config.yaml
hidden_size: 256
num_attention_heads: 8
vocab_size: 6983
qk_norm: true
tie_word_embeddings: false
Each number is 128 + 24 x the weight over its row's rms, rounded and kept within 0 to 255. Layers, rows and columns count from 0. The size above them is the row's rms in percent of the matrix's.

# layer 7 MLP down (transposed), 1024x256, rms 0.133, rows 227-251, columns 0-63
size [ 99  95  98 115  93 103 101 103 104 103  97 109  93 106  96 101 105 109 107 102  92 109  94  91  91]
[[133 146 135 149 130 168 148  91 131 149 139 166 138 120 129 119 158 138 131  97  96 149 127 124 110 139  96 112 143 154  68 110 138 124 143 116 160 177 117 125 132 138 123 123 159 158 143 140 127 148 132 144  95  87 109 159 135 145 130 133  91 119 175 170]
 [154 137 131 104 115 134 158 144 144 159 174  98 140 158  75  96 135 143 113 107 139 203 121  50 121 102 127 140 128 134 123 122 118 135 131 117 134 133 134 138 133 120 135 134 109 124 127 109 123 155 105 131 131 112 155 148 174 116  89 139 140 165 102 124]
 [124 120 137 146 119 132 112 166 137 106 131 185 123 117 124 160 107 145 132 118  66 159 123 117  86 131  91 129 129  90 100 127 168 127 123 151 143 182 122 149  77 142 133 108 132 126 109 108 124 145 142 204 156  75 154 155 133 114 109 163 123 159 132 103]
 [109 131 132  85 158 131 139 143 111  74 138 152 153 117 115 101 149 113 132 127  99 112 117 119 129  90 124 129 152 161 127 153 145 135 124 110 122  80 125 122 101 111  83 115 119 111 131 150 102 107 125 109 109 106 142 140 142 125 121 153 116 115 161 119]
 [158 130 124  99 134 112 157 122  92 119  97  62  92 129 114 136  89 149 140 151 155 156 147 132 111 128 130  87 143 128 118 141 101 100 136 114 149 136 120 138 158 112 116 158 138 141 123 138 138 140 103 123 100 163 133  84 173 103 103 125 145 126 123 129]
 [ 94 107 130  84 129 145  99 138 146  97 184 105 167 102  86 130 127 132 106 137 150 150 145 142 132 118 103 117  89 104 171 144 112 153 104 153 146 109 107 119 150 144 136 122 119 147 141 101 102 133 119 143  92 152 101 157  95 130 168 148 122 145 132 116]
 [136 137 152 143 122 122 103 142 159  79  99  79  98 101 106 113 108 123 121 142  88 109 115  93 121 144  96  94 132 130  99  71 130 133 120 174 116 127 122  64 120 119 122 116 103  95 116 150  97  84 147 171 135 112 153 102 152 114 118  92 137 103 153 127]
 [110 126 112 145 151 124 135 167 115 107 150 113 118 151 100 157 142 113 140 172 135 117  96  60 131 130 132  80 148 142  97 158  75 119 112 122 116 177  98 130 121 133 106 116 157 109 138 133 117 119  70 156 111 123 129 100 186 111 121 155 135 128 129 144]
 [126 131 131 134 112 147 153 130  75 186 128  75 147 108 130 129 105 145 119  98 144 141 161 100 153 118 114 140 129 115 145 151 131  80 101 112 151 107 111 131 161 108 118 120 111 114 130 158 145  88 117 132 112 123 126 161 134 142 151 137  96 106 104 101]
 [149 141 184  91 114 158 121  75 154 136 127 160  81 162  49  76 139 122 126 164 163 116 121 184 142 132 134  89 127  80 121 141 114 131  99 140  93 117 132 127 158 121 110 117 112 117  89 104 113 108 143 130 186 132 142 135 117 113 144 136 118 117 124 106]
 [156 107 108 125 158 110 100 136 137 138 138 119  91 129 132 128 123 151 133 146 118 135 133 207 137 193 141 166 110 145 105 124  69 161 147 141 111 129 144 165 169 125 155 146 102 156 152 114  99 101 108 102 132 138 102  61 143 133 148 140 125 110 135 149]
 [130 124 152 135 110 124 136 120 125 115  82 138 139 107 174 112 114 122 136 134 105 177 117 158 161 114 166 165 152 119 148  98  99  84 144 140 164 126 132 113 107 133 143 116 122  93 108 145 157 188 131 101 136 136 136 177 121 165 128 153 157 111 114 144]
 [138 130 134 124 131 130 150 138 125 141 136 102 131 132 183 129 138 123 121 116 149 100  87 153 146 124 157 123 103 104 103 126 126 117 147 119 109 214 126 136 160 127  82  90 106  69 163 106 190 118  96 140  98 110 113 140 131 136 107 139 144  90  87 114]
 [130 142 126 166 115 134 110 147 148 116 162 146 105 107 136 129 124 102 107 125 118 139 114 132 175 109 127 129 134 110 100 115 136 102 128 141  81 100 127 122 160  92 108 154 134 150 172 141 152 119 110  97 101 149 114 178 112 117 132 113 122 117 118 100]
 [121 169 102 117 173 124  67 145 173 120 117 184 131 139 124 142 132 128 136 160 121 131 130 156 135 124 168 133 132 156 133 114 141 129 137 130 129 145 133  96 134 135 168 128 135  75 126 159 167 141 107 142 126 120 157 139 132 158 141  85 132 114 119 145]
 [132 136 172  97 139 133 122 126 115  99 141 105 117 134 111 124 117 141  96 170  92 150 185 126 114 114 117  80 127  94 126  91 148 136  91 110 133 134 100 191 177 162 143 151 116 122  86 136 175 144 123 114 106 104 163 108 137 106  91  98 134  97 135 155]
 [121  78 156 125 122 132 135 159 161 142 162 174 133 132  89 126 166 159 117 159 147 151 105 123  70 124 113 129 108 121 156 115 115 148 136 102 114 135 152 104 141 156 133 136 104  57  86 175 140 117 168 134 108 141 120 107  97 125 145 187 109 119 111 146]
 [139 101 131 122 169 148 131 129 133 115 111 147 127 157 155 107 108  94 161 191 116 144 129 146 128 133 131 115 111 137 127 145 135 121 187 110 136  80 146 132 136 168 186 150 126 156 139  92 123  89 103 122 111 167  91  92 142  99 119 117 112 150 147 153]
 [134 113  91 108  96 128 116 127 108 122 118 145 110  74 149  95 135 104 135 134 170 126 129 153 100 167 145 108 108 119 133 152 131 130  67 100 151 117 123 134 142 122 134 164 156 163 168 121  77 108  86  64 125 103 117 142 149 123 106 156 130 119 152 156]
 [136 115 118 158 166 144 100 128 146 128 143 125 122 108 142 152 125 120 109 128 139 117 154 100 124 117 142  99 160 147  99 115 131 135 109 109 137 125 109 105 128 109 110 175 138  97 125 116 142 157 169 160 120  76 137 119 133  99 116 120 114 113 133 170]
 [170 160 127 152 138  93 102 147  65 106  67 148 132 151 118  99 137 151  82 132 139 137 107 139 129 118 147 139  88 106 118  86 138 121 107 148 123 123 161 117 172  84 142 127 122  77 125 149 147 174 133 111 120  90 118 148 137 132 140 116 116 125 104 126]
 [153 130 152 133 126 138 124 104 122 121 147 125 151  97 131 149 126 114 100 126 155 148 113 127 158 121 133 154 143 136 146 114  81 116 135  88 141 159 155 124 156 123 132 130 120  88 124 132 152  83 152 118 168 120 132 139 107 109  99 151 114 119 125 120]
 [169  58  92  98 136  99 155 144 133 148  90 144 122 111 146 122 144 138 132 112 133 103 159 177  96 140 115 144 116 165  98 129 115 104 161 121 150 135 123 124 118 144  87 118 135 158 180 126 100 125 121 155 101 145 163 126 132 117 133 103 167 141 154 163]
 [151  99 138 159 142 133 160 113 118 144 113 117 103 104 125 124 120 141 127 131 128  93 166 135 117 128 143 140 110 128 100 146  65  79  82 125 166 110  95 154  88 138 125 170 137  63 129 157  96 111 122 172 121 101 149 158 116 127 157 108  97 105 131 123]
 [133 141 113 128 138 147 124 126 145 140 117 139 152 130 143 138 180 165 159 150 102 122 115 151 121 129 134 135 132 105 151 108 158  45 132 109 151  65  59 104 149 139 125 135  91 136 116 138 201 209 154 137 108 106 148 134 106 135 137 152 121 119  97 127]]
# layer 7 MLP up, 1024x256, rms 0.146, rows 228-251, columns 0-63
size [101 102 106 100  96  94 104 108 100 108 106  90 107 104  99 104 101 102 109  96  96  98 100  97]
[[180 141 170 131 105 104 141 150 183 155 121 126 158 144 123 115 154  96 116 131 145 134  94 125 122 122  89 124 169  81  94 123 132 161 137 128 140 136 110  86  89 147 117 167  81 140 115 138 143 160 146 109 144 136 118 161 119 125 136 120 151 140 135 105]
 [136  99 156 103  67 126  87 117 158 116 163 130 137 131 139  40 145 158 133 117  98 136 128 129 130 173 162 119 140 149 130 130 104 125 123 133 123 133 116  95 100 126 142 126 137 101 126 105  97 148 122 157 150 144  82  89 101 163 125 160 157 136 149 123]
 [132 144 126 146 133 116 126 107 133 154 146 129  72 162 113 120 101 153 109  74 109 102 116 138 138  90 148 154 112 191 105 126 141 163 164 156 127 116 131 113 124 117 126  97 138 169 128 139  94  86 135 155 127 155 137  97 121 133 147 140 135 178 138 145]
 [163 106 163 105  79  45 142 121 171 121  93  89 117 138 117 137 142 108 117 125  97 118 159 161 104 174 142 139 136 133 151 122 159 112 152 122 155 147 152 116 144 116 128 133 105 143 137 117 132 121 160  71 134 152 126 111 139 142 101 117 138 101 137 135]
 [147 147 112 130 143 110 138 124 161 101 100 107 145  71  84 137 130 158 129 109 152  92 134 139 118 116 182 118  95 127 135 164 134 107 180 137  93  88 166 161 128 187 162  98 104 163 148 128 101 133 164 153 156 103 129 155 112 116 145 142 141 123 124  90]
 [108 153 102 137  59 119 115 168 109 108 158 134 123 118 163 133 129 126 120 133 124 102  90 153 114 121 157 121 116 104  98 151  88 106  87 148 131 101 123 152 109 120  80 157 150 145 125 127 162  89 130 117 123 160 158 141 160 146 101  91 133 112 152 158]
 [130 139 124 159 116 128 166 132 103 184 145  71 136 164 138 115 120 118 140 101 142 126 133 109 143 119 147 126 135 131 118 135 153 128 173 105 141 180 126 142 160 149 126  95 157 121 139  91 105 150  92 116 116 105 140 145 157 122 104 174 155 124 159 156]
 [119 164 125 111 138 140 144 121 152 132 116  81 130 141 111 147 157 125 115 115 125 128  80  86 124 128 131 120 173 132 106 159 130 161 154 114 172 122 117 141 158 106 105 118 113  69  97 133 146 120 142 126 146  93 134 143 142 139 140 101 132  94 139 121]
 [140 138  79 144 128 148 141 122 128  84 130 131 154 136  86  65 132 118 156 106 113 120 151 156  72 167 137 114 113  92 112  90 157 136 153 157 137 127 124 114 149 119 150 138 109 135 137 126  87 122  90 142 122 112 144 112 116 141 151 140 128  93 114 173]
 [144  96 164 112 141 105 119 107  88 153  82 143 118 121 117 164  97 155 155 150 132 135 133 137 170 115 128 138 121 138 121  87 135 142 146 127 149 137 116 141 142 138 127 143 132 103 104 128 136 146 103  77 120 127 154 117 147 122 114 131 133 152 143 179]
 [ 86 124 116 146 123 118 106 109 180 132 115 117 111 132 152 164 127 140 133 154 106 168 185 120 186 128 118 145 105  82 124 145 121  84 158 124 143 145 156 141 151 136 112 114  73  86 100 130 138 128 127 135 163 103 132 143 117 128 132 148  83 122 131 118]
 [121 112 141 159 116  57 101 163 123  90 177 153 116 118 119 111 139 110 128  94 123 154 151 119 128 140 151 107 158  90 121 132  89 181 119 128  77 115 137 119 149 106 164 146 166 119  97 177 102  90 177 123 131 147 144 122 121 146  96 145 151 156 126 171]
 [142 144 173 140 128 151 169 149 155 137  84 142 135 147 166 120 138 190 124 152  97 153  86 145 136 126 105 131 125 106 138 110 147 126 164 104 128 103 112 128 110 165 101 106 132 141 138 176  80 165 121 121 134 122 137 150  95 123 141 166 140 136 110 142]
 [148 147 105 184  97 154  89 176 177 126 158 161 121  83 117 122 133 109 106 126 160 153 148 133 129 158 129 172 138 128  86 120 148 106 154 105 131 144 155 123 112  89 133  85  89  91 154 126 134 121 118 145 141 134 152 144 124 156 157 157 103 160  92 133]
 [141  97 167 150 109 121 151 154 153 112  93 132 183 149 112 143 163 151 159  97 187 147 111 148 107 140 139 144 136 155 133 126 106 109 129 143 152 135 107 128 110 118 128 138 116 152 106 136 120 148 147 175 127 174 145  73  95 107 135 133 152 119 151  94]
 [100 109 131 145 172 138 182  66 143 163 145 129 141 165 107 173 137 151 116 131  85 128 130 108 100 118 110 137  90 118 130 138 136 129 124 106 142 124 131  93  96 155 127 131 131 116 145 166 158 142 129 103 142 130 132 147 109 127  88 142  97 158 139 101]
 [116 130 137 108 128 122  89 118 134 161 138 145 131 143 146 115 197 135 103 125 125 103  95 136 109 170 119 124 109 123 165 168 133 106 119 150  93 116 145 114 115 157 118 162 183 138 171 151 128 107 143 115 161  87 126 111 102 152 120 150  84 104  82 100]
 [161 118 121 140 132 116 166 116 134 118 131 121 115  92 131 129 147 149 136 143 199  97  97  98 143 115 102 127 149 146 116 105 112 124 151 106  93 120 150 115 148 144 139 159 144 117 165 139 150 122 155 126 162 174 156 140 149 106 115 155 154 132 157 141]
 [182 121 102 148 150 110 127 165 143 140 162 132 120 133 151  94 132  85 162 130 117 125 150 116 135 154 110 154 136 114 150 162 126 122 153 167 135 137 113 104 154 110 109 149 142 122 114 107 138 118 107 157 129 160 111 117 133 151 127 136 121 138  86 169]
 [118 140 158 113 156 127 134 135 118 156 140 119 173 110 136 156  59 112  83 167 150 108 150  93 128 118 168 145 137 157 149 153 133 125 135 142 145 136 114 179  90 134 141  98 110 130 133 120  79 153 113 135 123 138 169 138 124 147  74 106 107 121 147 130]
 [ 97 112 123 141 149  99 143 113 116 147 142  90 153  78 138 155 148 105 110 189 160 141 102 134 105 105 114 174 127 111 146 134  90 132 122 177 142  96 149 138 127 117  98 128 106  74 101 109 103 148 153 154 175 139 158 142 153 143  74 139  89 136 103 128]
 [165 137 122  84 130 117 111  90 138 122 142 111  75 149 133 164 109 123 113 140 143 136 109 147 118 125 110 163 128 133 137 109 147 142 164 154 142  71 152 158 116  50 105  91 121 115 106 141 146 103 119  71 113 131 108 156 138 155  95 107  99  98  72 132]
 [152 115  74 136 145 164 130 122 121 116 115 106  96 117 133 113 113 112 112 108 167 120 126 160 138 142 128 115 181 109 131 119 129 135 111 133 138 139 137 128 131 102 100 175 139 136 119 112 121 135 130  94 105 125 147  96 165 141 145 132 138 126 144 152]
 [112 130 146  82 116 137 138 146  85 122 147  86 142 128 127 128 143 126 113 138 146 128 105 152 119 125 123 156 145 103 118 150 177 121  99 138 122 151 168 141 144 152 144 166 136 128 129 137  96 102 141 124 150 150 112 102  77 150 133 119 128  81 106 175]]